Weights of a small GPT-style language model, trained from scratch on English Wikipedia.
Architecture: RMSNorm before each block, rotary positions, no biases in attention or MLP, tied embeddings.
Each number is 128 + 24 x the weight over its row's rms, rounded and kept within 0 to 255. Layers, rows and columns count from 0. Numbers have three digits each. The size before them is the row's rms in percent of the matrix's.

# q: layer 10 attention query, 512x256, rms 0.114, rows 265-311, columns 128-191
# k: layer 10 attention key, 512x256, rms 0.116, rows 265-310, columns 128-191
q265 090:100090148113110105147100127143113111159115102152129084131094088093180182120124125104103134111156149139108147111151147089162130123159135102143131153126125112127148143097174130127096111150128123
k265 089:101135138165123129125138105152158099133140125112113165141117087137141082109168122092135107115109174168158109180139149173131140135127134108144111148110155139126150107129136091126113140154119170
q266 093:158129086147150103124115126130135158177135140072150137168148126103098145174106125119125113126150120124170124149120153138138161091137103094143156117109115189155098131124145141113141151129138134
k266 092:115124094111130144124122104111126119170166121126121174125144107166118104109124121125165141119103155143171146114146159111122121092166124110138114087171143121145163145120123129122124116155112150
q267 084:148109105102104119120136136098132119063189165166137138138093117122138148108116138136154137220121103115123113163135102111106118119135070163127157123193074084134119144134148133154143122119167122
k267 084:132163144144107110149126126094145151123153101134197143116144160102150116124174190134124163142164107116130116094126134145155135143133081115093131129084112111121098107141150133115133108115125097
q268 089:122126159101109105145109131177128152148162131120137131141114145132135176129155119131089157148134126122166132107139118104140098124159098088091102160143110156134095090116118200130126118145144107
k268 099:140126093145120147112125155159104106170148110125147118092124155106099122133125126148098096102136129147126165105110130141146127126122136105120138090118120102178108113161136075168149128122108151
q269 092:093160127136131184130134107092108147102112172134125122145122131189137137156157084081105144146095112126112095145152123122116131096173112146120161150124131166162135137085141115109096102124145151
k269 092:135112101121128149108146091141156093119141132101108111116114149155150109101104153127128123122135139136110142112075118129081176109122144153131126100141072149112096121104110145142127130163125135
q270 103:100146126120121140159158167164159183154102112135126128094153129127112083121108111094129125124137109172139158114126179111127076119120113151153109148136124139112145120108125079090097107127140129
k270 100:101104149112130110162139126124144132140078164135113126119104075148087073150119136104147118092115152142140120153137155168144113168147093102134138120024112151123157139120104153117139163151165106
q271 084:110099137107131120136120120131102166148136124149129108079173145092173129137162093150115113132150132166165126138107130098160136124129136105175117172112116141116101094154105156062120103154100095
k271 104:124164140141123127102146157121118125148164068143120110126135100114167119129189144164111122142122138110145137080133136118151131110164159124122124163131098092147103118169146123095109134128103137
q272 081:116120142156095168115161113146155172115147159136142105155131143101159142110155129137148109208087139155109120153135121126134131137118119163118147093145109153105166120112119156145104106122115103
k272 107:163178107116119135105132108102124126146177144117141129119108129118104129140141103143122123192102134090114174106052107134112154142130146127120134130111121144151102097160134154168143126123115111
q273 102:137145171111122161150117096115126121155164108093135137129134127105162120128114168114096100128133149154119140135139156117121146129121099102114109147120126160151160135121125159127117100115129086
k273 095:085139152120150151090116140134109158127157106099078119150134099134167108142142135136048166134126106122095129119109136139112171159131132167136107149102129121113143148104132165128136104120117131
q274 098:120111163114102114109126130142128089158128151139127121092135139143127116119148079145124145154079128109145169114079115097133133131085115114152122158180086148177168129116136160088163114152153095
k274 102:148132067099101137111129131102134140179163117161135129112126177126101123113126091110115104090137099103118177165105126104098102102100166141139058157117132127103138080130093101098138096116118116
q275 096:182096132115096108119094127081117072115125149130150126123168169111156134143124106112122115132102095087125107113164091161089124161112116112107169097119103103081146163141097141118116139187155115
k275 101:132096105121143118144138139152157155123142110149092147105101176122132134147128184110159112113130147121087143078094112134133133132135102140154132144167119097142142113128120123132148136150119139
q276 102:140129122198135123061132131156165137115148176124170092115110138120115114114120073125096154137115113147072082106137153110091118142129142132109135150133090148126122144085130091160150093093090104
k276 095:111141122170137092157106132135119112155093108110116144172126091094123145147123119149104144135131153175130111146087110101159112126162103146142133087128108130124151136165123169156135120111146120
q277 099:137106119124141149095130157105115125132115087154122157117177098131155139139142103113149122127140120137113139124079175126099145105161157094152135188092143157115140139158159112110091075181107106
k277 098:105105187129137153136109156152101126100125092148119147110109133141124143131133126145103148113118143122113119112144122131110117136152135134140137130117127164088073137122142136120092143149141154
q278 097:129148124058102152116126106193131076120105115137129110111098102142111143157092119097124141164143132122144138144129101146135081094112139110123113111183098159112119098166124112115130141094172139
k278 094:168055135140127125098104136091153084153169100155117129105147111093128124108103129138129087147140140116126111183138116150149136129130111123124097145129114163163164091098105119098140123124121118
q279 111:162163150137166126110123131107115140166168108161160137130151118103159102113117140156134113184139144150166111140127106114138122153148131127129105106080105152098137082103120130113124131154140128
k279 109:153077118124161161123151124144137163149159136080165090161161099143077129114134138128174153163166137143108138151146134141120138111177086099108125108109101131106160154107109109135107119149121098
q280 103:153115135168169108099127103169186166121154137084128130089151127143098123134162097165115094103094080088103129128104123116172121106105093124179082140137123097107115164143158151122123118155138142
k280 101:125135131162114151128146100121176110135139069110103162108135118126128078144170112137107172128144137103142097142116158141149078151140115163149114180134098143147105143109141134118128120100112120
q281 096:140135118137160068063119149143118132129129140141108128117159165111134141138117202117129128101127139123123114132123129089131127135139122159115133083109132106123110131122116116174153177085087139
k281 090:130120127132121092121104104120136140115121140104136142132137155161112180092114155132103167149131091127134136108131091125117119169116136110130151100138150102107135096156105203110199103136137134
q282 100:136115163141143144128106119096157081101105161136134075058098114116119100146104137141145146061109101135134105124132103092102110124119098100081152116127156149142154131157119082085088110154147138
k282 104:120132158146150142149137130137163122105109086139169141161079094168105122112140139142128080115161134144125141142091142131095141104145126143105127143130133105114130109131143159139159097129135106
q283 099:140106126103123145097148110104122160127116115164145130130193146149103151150112142152133122161115129130109102115126100117154091131150103082121113131163151122130116096112111070157152123105117149
k283 097:128097159147142083151121131109127118138153141140130119118169102133098134162143131119114103155102158133169129149106148141148129153138106127142131113137108157128183154153124098144170126115138122
q284 098:098076162138163154104101121107123090128141090117125154146084138100169130149137135133186086095137110126152134141112166131086127126142129132109165133088093134130099155072101120143154154126209140
k284 098:116159141129122136130146111155135120129192151139140118104113125128091081106163137120142121128101110152146120080125115144114138119098102137137112151130128174130130143176139133132126090105168080
q285 093:115099129149130129097156109104156153165147124107123156084101107143168099083096139147114130072116179147119116182098079165150144146138103137135110129122114146150153167133121131147162165182122117
k285 098:146114126102110161144146122101184125129148122120149127089092141124162136084139089144120115140117161166116065126159146158132118133111138130115127159087128134066093155120114167158114144135054083
q286 098:137118070140103116092107122113121128122144157139123172111152129140098131114125118055142190042102141152149140093121131102125132156129146079127139155125123139129145139129171124121120089106192148
k286 099:144127106159118138100160143070096140141152161148127173149121172094124139154148112123135134121109169178107174136117156147099125178093161131123134106099126145156102141116143175101088130149139135
q287 099:115104138103144110133104122122141090167159127100148115165153101168121106118176089168132118049123145145142140134099142122143112155147147122145089136109133147139105120196183121158142154087132100
k287 097:106090160118145150155118121119109137140096120150134149122153153149098175168167162115144085126121099138095189136120109122175126133109123124110156163089171144102164136095109145099129126116160149
q288 065:137081120165094110160104116129091171097111101124158140116127109171141144087144140136106098102143123106105151148099174045105143149122134132133090150111150123117158110117100153098199083118112123
k288 070:107122153106153210116147130127145118133124096115118142165169128110112086148121105138106092134149154114111119060091120142084105076147115136155121117116123117169145118130149172110118135145101184
q289 069:098087143112156134089108135147136147160148133086114111099155137101140114104099099129161127122106119133119099093127133148129099163143115132150091139141163123102115148044170142141155126089089129
k289 062:123135085117118131140086113141145082129116100106136145166148122114116151126131100154098119151119107136118129154142147140138119096152133115077142091130110159162118107122103082085114115204158143
q290 069:134125117105134117118128129133113119123133117163095120172152128144132078126126145156109144079134107129152166118106099146136149152153162103122186140155167138097181141126140161116145126147123089
k290 074:122127137152156130112135156171135136134089101107160162139098122135146146119136106165107096153133180138139131130089152155149122112158109163129185188092123145105141126107122134118150149115158138
q291 074:128158131106156118137120166144101148141102145143134098161136124142167088113138104130131155074114096154128167083131169191105120128130082122158141117150133124113118077149107115118119124141113094
k291 075:171150133122149124125081107113117142108134114192113139138116130100103098118103122100117072108133171142138124116095118122170091158215119130144122129152131125147137140078116129109127148154159121
q292 084:117134125177115129111124136144127138119124090110164147133151076096134115131159128104112118122140138127131158161130097120147095115110151120143120149112073156176123121140142144152126113166153155
k292 080:119098139093134109168085113160168108094148103088131117155104139117103075120113134200117135143135155108116124091124146136114135116159149147174153092117110147124137107119145181084141124119066148
q293 089:133128151147146134099141133066101144148098104139144123159128121115140139139180064174113138092119148118125144125080141182114181130109140112158137151117122159099171145151157149131103108122104118
k293 076:140151170121119114110133140158146165128146098152122153161117110128175087150121113103152121117146159142155140087149124122140139147112104108128105164138149107156145130146191151136135137155160126
q294 084:103122126120117140117150110110107113102090106160175095128141149140168146128088128124143096168143158111145145116179105158133089107133108132162169130198164095129128145116102091101122143120094130
k294 081:114121164112150106097123146091132166140122174147122092104125119139133195153134106088126111134136128127112145165129111129140082121103133145097119147142114085090132124130129141213137118189129138
q295 077:148081169157163163143173143130117101166216088090138134123112116132133163121150120160142111114127164132149126131134102161135156139128106082122123206137151116116125145132150164122118142135090078
k295 077:137129120099144137121112121125128131125075107144141152163148135143165145164149095099143152107145138174147161133102152104118070145120147131122144130116122083153167112127139129167091096110109091
q296 090:120101133115111132091137134070125120147092088141134116123120111117150116151149075121110121062148137094138154146099134142135177101124141091148157114137098172162143124155127192094146092156118129
k296 084:131096142136140159123151132168206133172179123154119112140121113135149157122128146136124150147102187114076137137143115153123111094129152159182078146159156136144154098131136159125130110145101132
q297 091:089146079118130093132123149107118156150158124152168136141117086190117180124143144126098153101160095119114140142083120144183094143147147124157117134109128073097069094146105142113140172141139087
k297 092:161119124111071090082112096116153112123135110105132133113072124136109099156099086134143088124115156107100079167124124165128105135110153124126084146127104166154114125146097099142135159070142158
q298 083:114128136138130129147120156117096144159084106084127148087118154095132153095110087148105162139148109155102082183076165127170153136150117161100121118123093109121107148144101111130092103103124136
k298 091:154104121125102099115142132147134120108120157076126085094153143162102116140099112095169142093153067139105129211147129141091128116135111184120113047109111168156093145111114100177110115156150140
q299 102:109101134113147151103134108111110130136107116107139070118120122148128176134122106115145135039100121131147121137101150154106155104184141036132115126139113155134114094120139188134102120088100116
k299 099:125081162139172102135148118162185112067151142145101119122140109130118106107144112160153108108123154095143120114111135127152159103120126141141116145134105145093136130114148130091121125129112182
q300 084:117158127156091119114126132092114135157163114105119089090162116093197159073142111141112119172113163137140129122140135156172123117114125093153165135132122134127098105154147127092115152170089154
k300 086:105129094122153154098136161166124129111156120151130108094082095153187105090144151126094108143136152146125117120082108160133160135111141115106133168142125108070103124127092140134129124129162095
q301 090:134144133114112105111136097117134132140074156136139131101161125147144121145084120142105135099135151104138170085135097130127121139115101111115128137188138148159108113125135115086110097139124114
k301 087:106118180110105122170154139133139127128133142134111125122121122144145134134153143132132111169092129127131158119112154119168092076132183108124121152148101127140089136139169137145127127097132163
q302 093:150106102085084121123112131141144104134077131153131133073120116114123120140130116119081149164106139145107136094189139132147131174121125160102137115166132101118140106081127107134134146131074144
k302 087:077138131095129127100106125102107167144146121116143137112177142154181149112171131126119158130119155121110155157115152120142101156162161116128062141170151192090155102115117115123185096087123137
q303 101:139123126116127139138131117112090095143166094143129154124090102167175123140177135116122074152163150147131106122101128177132137139137093138138119122137148140139088102157166152116122147115130114
k303 085:128137132119119114083140131078135126151116119150117138100145115169115130097123116104118113185101171104110138132112112119117098112131149132131157100154142158130106101136163084148174139108158136
q304 101:109123122141109109116144110148133152102147130123120145152145142104125127108134146166154160177131183090151093118122104131128155131076149119112124161119136134149160130145142137108110139083110097
k304 089:167122100101175121121148106117111110111109095143139169113144147124163100099150153176138146173103127159128136158107121152120142139157127124118150112123116164148101136140125139096109132089171144
q305 091:077124112124143096095113154125134090132125099166177125136141152150101143142093173110173112151132114109110126139128126108138083162152111103175129145140090098125125152077155152133123106066139112
k305 093:129124131154066118127099145127185129100138187158138101114078120165172144163090125140128131103139071144134123117102170145159108147140165113114123176104125151142104162110126130073124133088140123
q306 095:128102126159140108145143101086144085110107148135099137095112123137174081122130120121131110129108123134136085143095117120123113148106088131072147124108145118154118137127130164162129131122147158
k306 089:102072141103114141105147121126148139177106110148152149121151097119124120076106102113142084129139117125124132093166156094081070177149123120122147143126140114108156122134146118156122109095085144
q307 095:138138133132121132084172188148166118129106121122156119142141135122101145156090127120125101165110076116140146130122156121162095130100125113105094102079124097126118114113145142133099130103136145
k307 094:121143153132078163136104114081097126088176115121114095126128137089091134108148135107143082131100119136099134135148126137113128094127146097127137080111118129160187138118154095157125095149113164
q308 101:162089176118119092104100154112109142137105114108133165087146174115133122096097124133129092107152161108122089173076146137156100103135105099143124128118142116138131142120130142140146123137087113
k308 101:127157185151117129111118143172158117124120108107155124150129137125120119136130114165098088128115108126104135126142132081134150065089127135164131133107138138193177123109145154148086150146085091
q309 094:133147132129143115143167115145120149073098158115136116106111151134128136119091115133162130060131111111137094141185116141129106084128211116127108090100164134089125095093117166115125121133134076
k309 094:117151128147116138120150195109104108131119123113119160094130137162155154122129150134143114093102103119158140132107134092134104167099107138114141178139109155129099151148123117083136114125156148
q310 098:104117110139135101120132147106158111136085109133148059148131184163056123131121183152115139157124145132166123171090122135098125123147094101098112091117127083106164155119121109145107140122123161
k310 100:147165102113131106134125133145188117111146116108126109166115135119148120087107146167106099130144099122147144146147114158124125106147166117145105109047150139104078120097088164141104134149103098
q311 095:137155114113112125115132116074132164173106173151126075102145135137164123098117089137115111130112112133114122164125189122177094152178104156108169119102141140140157144121137166125131145126170117